{
  "num_attention_heads": 4,
  "head_dim": 32,
  "vocab_size": 25888,
  "norm_place": "pre",
  "norm_eps": 1e-05,
  "positions": "rope",
  "init_std_o": 0.0594,
  "optimizer": "soap_variant",
  "beta1": 0.95,
  "final_lr_fraction": 0.0,
  "max_seq_len": 1024,
  "z_loss": 0.0001,
  "max_steps": 2295
}
Each number is 128 + 32 x the weight over its row's rms, rounded and kept within 0 to 255. Layers, rows and columns count from 0. Numbers have three digits each. The size before them is the row's rms in percent of the matrix's.

# gate: layer 8 MLP gate, 256x128, rms 0.304, rows 100-113, columns 0-63
# up: layer 8 MLP up, 256x128, rms 0.315, rows 100-112, columns 0-63
# down: layer 8 MLP down (transposed), 256x128, rms 0.308, rows 100-112, columns 0-63
gate100 097:153094157164135144201107123114139176139141132153142121165137052114082148160129142124067173104140152139125102131165147153159217157161145141186121065111189200106083118116149128135098124118056088
up100 095:192088146182107125112100127148116136163131140099193130088167115133165156166163121140109115080126137148145173091129140066048128122112131111084178106119113124134134130181081130136087101121095125
down100 100:147123139108133198091186148108139122113139140106128146167107179093163125104087138163122156134150161103140142135133116104124074151138111126176044181188189067116156078096140122149111138163171123
gate101 111:139122164080125142153150158178096188155155091115199121085200145153143115128131165112157120145191089100141130136155105120109137145079165136121136097111110082081094085139095128123106136143118094
up101 106:109077109059156121127136088145076070127160131142153116091163121155067118085132149108110129155169146092161186158160101144052131162113082117148087088133107087070129072112085138104114107162134175
down101 111:064146157118072193100180162078191147153171135131115129098118126114129118091144103136101137099096112121122095143149126103169152059186081147095082151096132084069107114162136093160130142164146131
gate102 099:159074168147101120143160103140127142186111080100158077126196076136135141129059147093159070149058096159149120156136116165062038115079129106076147062118094115142137129135071123110104096103151143
up102 109:091118136103154099173084104088155105143158156141134084103089135118122118130145069140099171163167186154161120126198108093160149118169175098101132161143092181177141124144173138125117126104111119
down102 104:116173205171104136126129042087154105102160101102104082121183160155113067131144112078087103142125123133146116116117197164094135119105106169093107108131144115137108151159150180123149084169159152
gate103 092:122107098101108112128097116165132114135169139113148106137126156176161125154130189138106166135168072101158145110113083194169195083163159133152065092139104098153140153083070090156117114125120111
up103 093:136176113089115135160170155134167185118085117143169110144110090143094166184129147150067187181163102191142128113065189087140135153174115129134157162137187166143142139177161153168086163132093088
down103 092:098130054151135097149115107135125077118128114108174108118109138102135122138141129163174118096195077107126167093135099172154113062097095122131073159140177110120100118119137102101139156100145097
gate104 107:132096141161124134197100100198106072116120192140119133124139118142116107135141164199125154051126078084090183151095142092131128093114118154093105182136202137105136116078100149176104154103098094
up104 099:149116144124137079095151124139119093138094105195179079107123156090131077109120161146140101089121124122117168186070129134126180130128075184135201146125146076199110094161098171176141141124174150
down104 104:062109102119183107147142155140073204115112169091141182142116116138113138131083125140222124150122106103108140166078131157157126116124145139089165174120036152119123117135123100104153158105128129
gate105 092:158159122105197140129081131125104076094121106144127142135109152104113154159107143136081082152149062127180081093105089055127133119130147136165154104156156123123153159141106085124108139142150151
up105 089:130059146077122095147081127125078137175142067102118159164157128184149168086089130165137166116145138147093080069154136140055107135144101125114127141133152165132121133095161145126115124199195162
down105 092:068136175183125160141113118110116095159128122143087179159120120122107177101040121112167116101123140141121126123046141141111113145146110124107089186088122123180142148093112159162164076072091107
gate106 092:119065108140144142126107141107155159137118107120122072129108183156091075121184180139098121120122139096063128131119128132166123137173151189143066073102191176163116124111122129101125124097098097
up106 095:115123124148110139140148059162122154093164184075136138150166125135139195096150146128126094156170115099137102092106118192064175149127101128113142148169150158153144115076187150153118120139101149
down106 091:146101088104110136052076126123118144174123082073039175154134089167140126136048066068092186092112184135145138157173176118119132090141186135152126121111171130128136129187089163103174157090145131
gate107 090:040125137094146145141164083127116105126106105141134109126161126118178131096126139113136127138077160110129102118080098120186094085089116155159131164127140094133134105191128082168061156139130183
up107 089:165096185134097125148051134159160077128112095164134126137179148126150090127175158098096104096141149147042179164163144099096063121062117166135108115105140112166104132086135123163089098163164116
down107 093:125149175110108151176104127095132111133115123130140104125098112145144134110144188132125125104193169118082155204129112131120112052175131136083084158175074088090101070118117098118120152149083117
gate108 102:135085098141124143148150129104204128141145177127182092163153113146129091123100150115104107165109109146174112151184141162113149051115155089167082084106144113121052086107103130102142104147100155
up108 099:112158085091194126108136081158086154092128085187112182112064128124125154111158130160120167155113129204109128095103096133168192058073102089193120134124169160099109113060169161144070151073140133
down108 097:109054171129163126109163138080066109154172102158194129094164119121111121175107162149088094099093119112127140150158113172159073083146099140157141135092073169173122111083136130086137184111128083
gate109 096:096136111139154140153111146106138103143158084146134122030142142128129100153205175143086138091124173140143144094146093139102106146096106102100115195161148161078125139179101087143120093104190109
up109 092:133224155145093149145102134112114120069168102174128129161123134146161172187132100168136093105173160106147124101153140095068115140089098174089171144131126117176103059139115133140089132149167178
down109 100:157124115098107120076182089186103155155123175118151091186136118124111136141137094141136194183113134165166129089176091125141121152117150124152190152116134113068131106083134180129092152129131132
gate110 109:106105119088186112127108118146128109159098134064109148165138057106075106098134174170092083118136210148128103103129138123176146130121156111127118082095108135116104116191140103139074129081100039
up110 106:082081175132145124109115177102122111133121179131085152128129084131167090120189131081128158142093140078088096171115104219138120197104108154121142107142134109119144162131184104178075141152140133
down110 110:173153109123177209137184138115168141149117142060144159124129087080102136123104156122115108123168137201157093109116121136142132113164130155097196147072093135115137115146112093123143122104181092
gate111 100:161086145114112121082102108113143109185172107094167143095148128170128090151143128168124117117137070142203180138140136126117149119140132140122090093132180195160133077187144105155108081132204142
up111 097:068114142119144171123103155099090128084117110125115096092118141131156086159193170150128203130161129152113146158113159163142112082166153121055138151118158160154080192112077129115223167067122140
down111 099:093161131115136064148179082168057112155156109110163122115141164131159141094046063154193163145092093108101084130126066085124158095118122101131110187126105123137126140166160169117113119141154098
gate112 097:152167128159180146174079049133116184130118145095162146145149150106080154202218156149116116089139103084119115111067170130100053117100148121113071098137090110088190110185160118152128052074126196
up112 093:087085104147064120130076133125101125146135095130073175126145136117179126126134085165140063188095133156193113121185154155136146140129143145190146176145166159122075165083085126137138203139165082
down112 107:179074157107147073118135120102182137105120148136115134108123125225120127097087159116124159124184171133107073049149164117174152047071154152116099131092196088154106068133147109168096162135115061
gate113 094:095115129168111138101121125115082130170101153120077142175084138137133121071039099198196132128160098162107108078178181101145170138117109161150157123168085189121203134160161153131068159155084114